python train.py --n_layer=9 --d_model=128 --n_head=2 --n_kv_head=2 --head_dim=64 --d_mlp=768 --vocab_size=1024 --activation="tanh_gelu" --norm="layernorm" --norm_place="pre" --norm_eps=1e-05 --positions="rope" --rope_base=10000.0 --rope_fraction=0.5 --qk_norm=false --attn_scale=0.125 --bias="none" --tie_embeddings=false --parallel_block=false --init="normal" --init_std_qkv=0.0439 --init_std_o=0.0439 --init_std_up=0.0439 --init_std_down=0.0 --optimizer="soap_variant" --lr=0.0067 --beta1=0.95 --beta2=0.98 --weight_decay=0.038 --lr_head=0.00633 --grad_clip=0.5 --warmup_steps=200 --schedule="wsd" --decay_fraction=0.862 --decay_shape="square" --final_lr_fraction=0.05 --batch_tokens=16384 --seq_len=512 --doc_mask=true --train_tokens=84460000 --steps=5156 --dataset="wikipedia_en"
Each number is 500 + 25 x the weight over its row's rms, rounded and kept within 0 to 999. Layers, rows and columns count from 0. Numbers have three digits each. The size before them is the row's rms in percent of the matrix's.

# layer 5 MLP up, 768x128, rms 0.227, rows 671-696, columns 0-127
099:495492477452554458509502523505482513482452535488469509462518482481527513470492526508535472522520509490501494512443495477499532524448469548513498488476516526491452446489495531512530542500465483510465497537467489503504513478467507483455544476518510514558490514520489496512498517483520474472516520542512495513488476518523528479523452477498506481551489472485533501494507482498476502526487
097:494535547522503475494541520481526555477524461522495520485516522493523546512467503502475513543459486455512502499464510547478527490467477530497499526463513554477520478529523485513504469513489519470558487474493465515536477483474476479507526495488474510477515486487516511491471489489506511479468465509534498513514543499499464528524500495487486455459498520484503476518507489505498583498487
105:547507488482489481449467535469477542501491548507535526518515433480474526495449481485516445527483475500510486479487465528515522474505523463517516458504476500491469445495517477519479499537487502503453469524505543521474488505515529478529519487500549476489484512531476508494430489468496483525520503538488527505488520518551496486472503542503508525498487496493507487501501519490495491477499
100:497519490499493524511526532510511505504470487478517479484480490472535503495468488461481514471477428504503499482536497479539496545502494502498523520514543493460499495487526488535543505476468509516522493532499481481506441457467458494542500481499530527470517486524498518519495520479483499517551512498489551548503543508452488489526485516494476540470486499543468541513530497507464503464457
097:525531496520476543508510515520535492482478508520481520459493518512514495477529546507507557514461508466537489489505494491488520478487449515492549502478469509513484483501462502514509564507482477511507457515504540503495521487501507487492525513536536543491461482531463526493476517498513472469482512508476479453501474559508532519525490529529464459510517488472495502449490532472488556507491
094:513513477491539550519524506487497517510497485506479521517525466459473519493544507502521470493505521477447524478481497494492490487495519484470473528506500511492486504515463507530501532492509533460543530515489493468541470454527512489514495521514534485507514529478474507513488544444541513501490512493509515533502505472522433546497526490547468490507491465459506556452488492477528465517463
102:496485524489482459509470501517494522486535510464484542524475516476546528445508479530502576456528455438524487521457508522499546502522492479474534488486486508512495499468510511468515509501525512505507500520533513509498503480509519476509501490479533443516506498501531461522471507505500447490512472495496469518476496490485507515459491482477579453496477506515471518509531512514482501525491
108:492484505496551479470510572483496515489476538494491480524495532523532515555480502488475489530522468489539452506457480474502500487501539504503484526518469504507489492479472489529494489470498481530488492495486544520513496482467500497507476514488530464475525520490480502538475494496515482520538474541512454503488542502476483491515440496505505525462426497515498524517469538494491520434509
102:509510475487487535509506518510508543512485500487492489508513510485513482513493522527499535503507511566509482519509447480492539543512519471535501515543458476478523465516471532512466511505469484522516452519464458462465484494523485506507527506506510444501530517532510489506468529491523509495550485500501466500490485493471495417503501542510512550488511510510485517533434469523496508477521
105:513514509491494509521559477480509511501494468477539485500509492515528532538520445482480486489493526512517517493564501476498470517508499512461516523465540519474499438482494493439525509501479460499539511525466450498515521534482527508491499466495485498514470508494458542489488495492498493502516457523494517505506538543498445500484470502503497490501426513525547501482494482527508484487453
104:478499484462553516499515532493505457516507491500562513440501507494531511476483484463466495504523550519489492523497494470493496509496516579521553509548493505500495499504474511475502528492529493507487504481487524521519507513488477481534514516494480511442494457548515482546471483490507538510475519463514479494469497506499519457473506532532480456491545540500520504493519497496499482449476
106:497533508479516557484512490455517485501501501460498525469539497502533509489484503499466502511550489513506492498518463526544498487487481446482540526479527536542544527535552460494517526480500464505498535501520497508516453510501489518522501532506483460482486454469495529534475517492489483462488553517468505511506519487493507512504541487482530482514519480501501468501508494423474458503485
106:537525490507526497519516531487508502518485502482466528522508505496533499523502483552532491532492532457545434495515451512487493537503497502501512534521482473489491493470482497493462570463469499544462507476477493514457523584491495528506489501459498452472515546498480502530487509475514498528484524504495506514475504502514480494469447513501484550489475462479504504517507493498494479516493
092:511510512459510519465501428520442523517518510486430491500523474501537463498466518456489509470490509468497504523470514488528489478465514472504506495490457493460539510480488452454494524504498502491537486488504541493475510507509530491519459469506460493503517499508464534548500502538474502494504515545459512475495509492461489472522538495536529520506501512494523512483502501464538479496539
098:484504464541498506533450486481495495486506494531501507473460483444499518513458484518505485484512475502573480520480496494490466431517462511526474520475490503496558511469527509515506565493540535499526514502542525509502528484506517499501470558482480501480515454532465500501532509482488515497520477473471473505459486501494516495497532531459502498492526500513528500518545513539497516511506
097:507501484518549498472468502499507518513511483529513506494523512485498530537505473536492513519468538452479475494478548516526528494516511487500521506503523508515513538464509515520526498466493489478516483472454512500534513497497439476469494491517505473473551506482460568480492529451483535460483505498494501467487460520514485524435471527515520478494490454461492484524544473529515487514473
095:501504481473545476533498499462487513479461495490505520518475499499523500450480517535515498505552538508456513463553507441514487496524522474492477451512526532489500495511532484504468492513485504481505520509498544506517522499484485496501492544534496533524509506468470493547501490542487431485501529528483489512517486455531489498501461519467515519462489548508471524470549485514468524499483
098:488509500495524515494523514527503487517502495496552485497476526511535514534489505511451477491507474521507499453461524478508497533478474474490525474506532481509515481494504453483501495454532492535501504512527496490478468502480558493511499473497464508450509478507535499487469426531549497464498495445473501513463464493532533492495514517523483515496489519441517555514451507492489506462469
104:550502518504562490535503496492510450511515547494497507476542492475521533500538486490523482513460558499497487538485492473489487488443495473453493475465481464524498508497517495525534478507535489511501457506534444521473467512498496496478503502467515509510474511456527514533490501497495534467496460495483522492531520497518522510488458519483497498508493549524472516531540490491493536488442
100:486500514494544496471476527495462506518501505487451512481528465542499525553481495489478518490490557489483532493491459516505520487528499506507501530467503465464492500457502500561493496509503483523440479506483563489494479480458448515499503471536478485515513485549497510486493490443523509489554535489526480468500556489512477487484507486521505477501533532488514479506522477485532498486469
102:502471506510491498471516486501481491495507506457515504523505562483531452548482505477486500497534508493451463474476525482481495482487492513541474530487507531510497499508537504513476463490501523528528519508509502517516539496469535489494514505421511493475452513520455516517515505501472537543478539511475537575524513507480527494509468491466514508475477478528504482486490483476467544480464
106:481509521470516480479552533465545487493496475449486491512534512497506543480496475512484498499525515493463495501493487502489519490551488483463504479478451508521504465512480465459526516503559466505473549494483538528460537510511544485497512492491475465502509499485465498496499533489446536499514520507520528446516460497526514502513533495541534511508497515528461473470500510498520460505460
102:532478495536501505483489546499491525485488542468484481491544506475497559483498467509476451517489489493541463470511510495487521520467526528463511495484548487549527495495495505522528519528498453490502505523478478530482458474487494488502518513474479466482506532535520514528540532467471468481487479450541502524508547524528468481515473479504494487464477510480494491519500485467548492453497
094:533452533523510489527502510523500483472487541525510502502474534479506515520511505473492516499506521457528512518446494503549484495501511533470495503522515480497509504460489498498501545449489464535502502504452484483544507509478507492539477524532459531465463511512470481478470476456508477461488520476498470509490494479497497567502473553506504498465465503502494502490535555529472465511462
090:479535514520518472514468505508496468493462481486472510518508505498468481477484463502480486547434518478495542486520525512500494498530500502499503519480522488470492522449583514472500470481493520447506476506471500480487466487446466482473537545512429508461532510514501515488525519474508507498500494513485518515484511498479499494503502517539523560465482507523494497486535530496535505540508
098:533515508480529496468475528525530500536476464504505515488522485487502493531503485498513503468486519477490490481502511556486523478482506442528497476542508524499514504445489477509497464538485493486467485442538490455496531540480535527486540495488488517520487481463517473488444539454517502494495529480493525471499496488475535525473525467480505534500534551532497521471489471501475496451503
# layer 5 MLP down (transposed), 768x128, rms 0.225, rows 671-695, columns 0-127
101:486488478513501495486487544497485452487474496495496504485534439511449471511483490484507487499497471509482468472505481544466530523522471548499524509494500507530511482473472525454577484481516504487492519508500538546463476502521504522518482538499506491461548494497488509553500500487491521523519513548504533501518465514489520501492490564543532534499492517485493523471506521500505498434490
104:512471474481488492539541482464524492495500511523510518498484519532488482517537523491489488528527496513489484497461488514478437466537522451501472531494512507474482492483544529496525488499530496483493474468528458470482469471521550468488498434505532460473490509516519501465496465547527503442510487502513530505453487487507524487492491515498517501472496519474522492460476481446472498507544
101:476497478500537539490504495517529561523524479492479530488502468485504463466486542527510471481468496491530522500503503482471499469501507507451474506532457504509530452523520521511504471468496479517460513467491435499484508496531500485533484489481537465456471501501547508507541482494549526538523539494506513462469517469489525503472478513481446516521511494486459472519483494469524495508514
093:518519460498516468518520503491488485490458538447477505529503433518486539541505527506497463563524531522454536538504521490516496523481521496489488487471467496507481507489464545487513496486468507531486508492529449451500484514541502478505531493505502476483544485491489496508523486514507525506508520504498498506511507525491507492439478509474496495513524482508524505499480584507491535553471
097:503500495512523510527477462517531486484464513488510518501499487512551491520508500492537483479517491537479507488513502516499500532520526454518459494502492514518500486485545490453520499520459488474541515479470518546492528454536454485461532544449454531509514529486538475496474499476500471514461517498538509457508516531487497464481547483502486509480500446519509521531532484478532528481534
101:476491497508484477499508527465503465535509493486486501485538502486499526491477529506500521532508452482429514481493458491521501511526558503560514502449510509520497468495519498497472504456502510472453512479483525553513470488525515463511459534497470496467502496521471507512515512509511506482533511434492506512493499491497486539500489486487502475506499571452457517491504455515485503494556
096:482493528443519528477530504515477500521481493480472531518521487466514521479541502532495482514449499485435487478522489492494516506508476526530478513498500470495495474509497523496499453495502504483493510488503525505446473520488471521558539492449505463505474514481502505500477523503496537553488487491504525579487496515453506515500511478522469527515492553504488488497490530537456473531452
107:472507494517503503489472509478469504475462510522554506481520468508527499474551511535515470455478469493542509535497482470490512472459540500501482523502472538514448511510483479484481511511520514475479529505498477526477476472493536492434538448527509502480500509543475526486471469481539516458501520488482503515485532481472526483481548512449467465496493488497465476510519467509505503509522
101:544484511531507483492507480497489513473477526532485554531475483586522499480462533494484495537477536468491465486518492534493496517437479466502514477484491561489506507514514509472479437482493487518480488527517504511502521511522519508474507509520512500529473532450502483499513487496468466551488516534509513503517508476494551491498516460526476501502492481498478501485504500518536483473431
105:501519510459509487451496522525490507487511472503474458479504480509467483505496529545470474513565555484528453516459541519491494455482509526510467507469509508486494471437502499459484510473503495517477474543482474475503509460509501523539474495498464466507521503472495523494497518509486524519514500499522498461491477537487518500489515507509488511512505511512582505488487564486552515495482
105:498468508438511485511521508462454506511511520508454494515523506490511471508472480499495544494497485505449541524517522529522521535538461496514513556470512488482521496491445517513470486522515512495520508503509480492546520521507501504563514478476472487502485519527527533523502514505559470506490486487525486469440491516523513488474525459459520492513499497498506565468458472523491481497504
098:506489477507493528483528472486567494552550502457510508502485516505499480549547472540482508488496491498492488494457480468497480461547525504520529518459517471490463501572475524496471496484495486535495491458493488476532498526480480453534520488506518502512513526549515484472455502478515477513500500494470511499518511488532538467509496508517500498547539542491482506502520514523504456529494
101:502551470524480500550472476548492514473488503498457537510494465510470461498517505465486489495526504511551508496485478509524524464474535522477481496472548539500506523469549474485522507546541501495530510530484474531481525498477525506459479489517495472494469509514504535468510524548565506535476526484513515494501526508496515529496517494517533531513487472471497519500519528463491454510525
095:472495533513519518487484531528492505470546497533538499523489540513497473564476527496486529503498497528514513532519478514515514442494533533507506522452530517443488507449493476538469535497506501482492509486484551522476527521515513465503491536525531495504520514487480500499474462456507492488534487486518531495524526532512517523459510522524523545544489489472516473468518506540536506524513
102:496490516550523500477492508500525497492491427463483453516500482500531485511447512510473454501467515502477479542490498556535477491514492492512504490512503511478493505508505496448451499475470506521505539492535502429509488504531521505515503519483525511515520488496483504476495496522523488509475507476483466488440466491507503489472479513501512496509468485468435490481483504531583494503540
089:481517491463512506540501514462521460499559506516560474523516547537505455519449497496499512514522495455481524506470477470512483525507508513517547474494501483500492450509470519466462497487556507522528527513511462477454519494529528536499473473506504447502508531481511487492490486507529471534505442489524508494482511509477527519539515499497480494529486493457475505493497502495492526519545
088:443506528466465520502504458504495479450525524503513505477480495476502517491530498490485461478460495480505521508463503534527524515490446512509492540503480468516495512519471480510485516468486525545492524481538501494514524451558507482539478471511512504533477489500542500504484512489511466484544467457477510454506471489448526512533490487523478493492488515470495487548519473490436509484502
095:453532506507524492483484520504464531508508502466486492437462498535474494574494501492490538528518495506506490489506515467485483534510469547477530475481494537493483484522480458523511501519511496487502549515486502484497464522484518505468528539466491440553497523522500490475509528484508429479510466528521485463504525484540480452525536493515501476478500473508509499474495479498508516528507
108:500492496552473453483478474520494478485507488451542509505511431504473506492476474473493485500507553491523466508476485526559493519486511525517517521548519500539507521526503506486454461511542526517495522464525463493502539541484497508471481500520503467496483513551511504483507488504506485501501522476508517462466489513505465435524524507522503523495493510493499514498515548475499488430497
096:511507448489496538531466504522484454496489459524495492542483512486525443551475542492509520472487470527475502506478476489459523487504496488498494535473482554485500506488481503546486471505500479516525502465494512526448472494467532474522509500496528527517492458498494521481496503508553527517467553499477525501494509542507502484529526517460498524529516479511467550514467524535512491538489
103:440489458492460538464491493501446559477520497506465501483513509452494492484528506473468513525534501477518486456495465445537503512491526526484502518501524487494540497495491473510477504469536511510447550519492494517511517464506502472519500523473488499479514475528490466530515507478508513464508470460529524567474508471496523504499470494539516503477499496488521487481551532499492504470492
100:487461510494530481508483468502501498513512497488470493531520497511534541523534463525473507508523469511453513473541492473493511499461475473496453470467539552497509491489511492441523484504482456498481516484514522485516485508534515496478526463529501552527525550511489506515523491491472490502537526571532522431478530488501504534473531486484476490522506513531522487489483513461522500485496
105:497484463440536516466491435500483543461499474517478521517500543526498485490524496495471495529484509534544546480528488521483505557470509483522519474495493504514508469440497497510485515511514516473485488498441482511465498483483489537513482483519512504487552524457535507537509522455445479509480464507519527502512546547488495482474486506515498469491513483506505477500495527468506503510525
109:498538524508509490485519480479478500523569481542497513515509468484493472468486505502503479486482490532500502500546503528494515519436508469557540505529496509478520508507490482525520475463465494509476478514535498481514545490521539475467546476470509477487488502470499556519507499546477461490515452503539477501497508494488498474503496464460497481536546489487481529503461483512544547512509
090:449495500532487528536516486504491525494497511514502488474516495555502507550493505495495501472496517502493498480542468502523464484503477519492482533475484517454520511536525460491530484504509488515500465496488448524467480503470488482511456489491511470544503527544467530499432508473490478518481498489492494533462524518530514509501539449537512506506519482440537561516533538495518483512515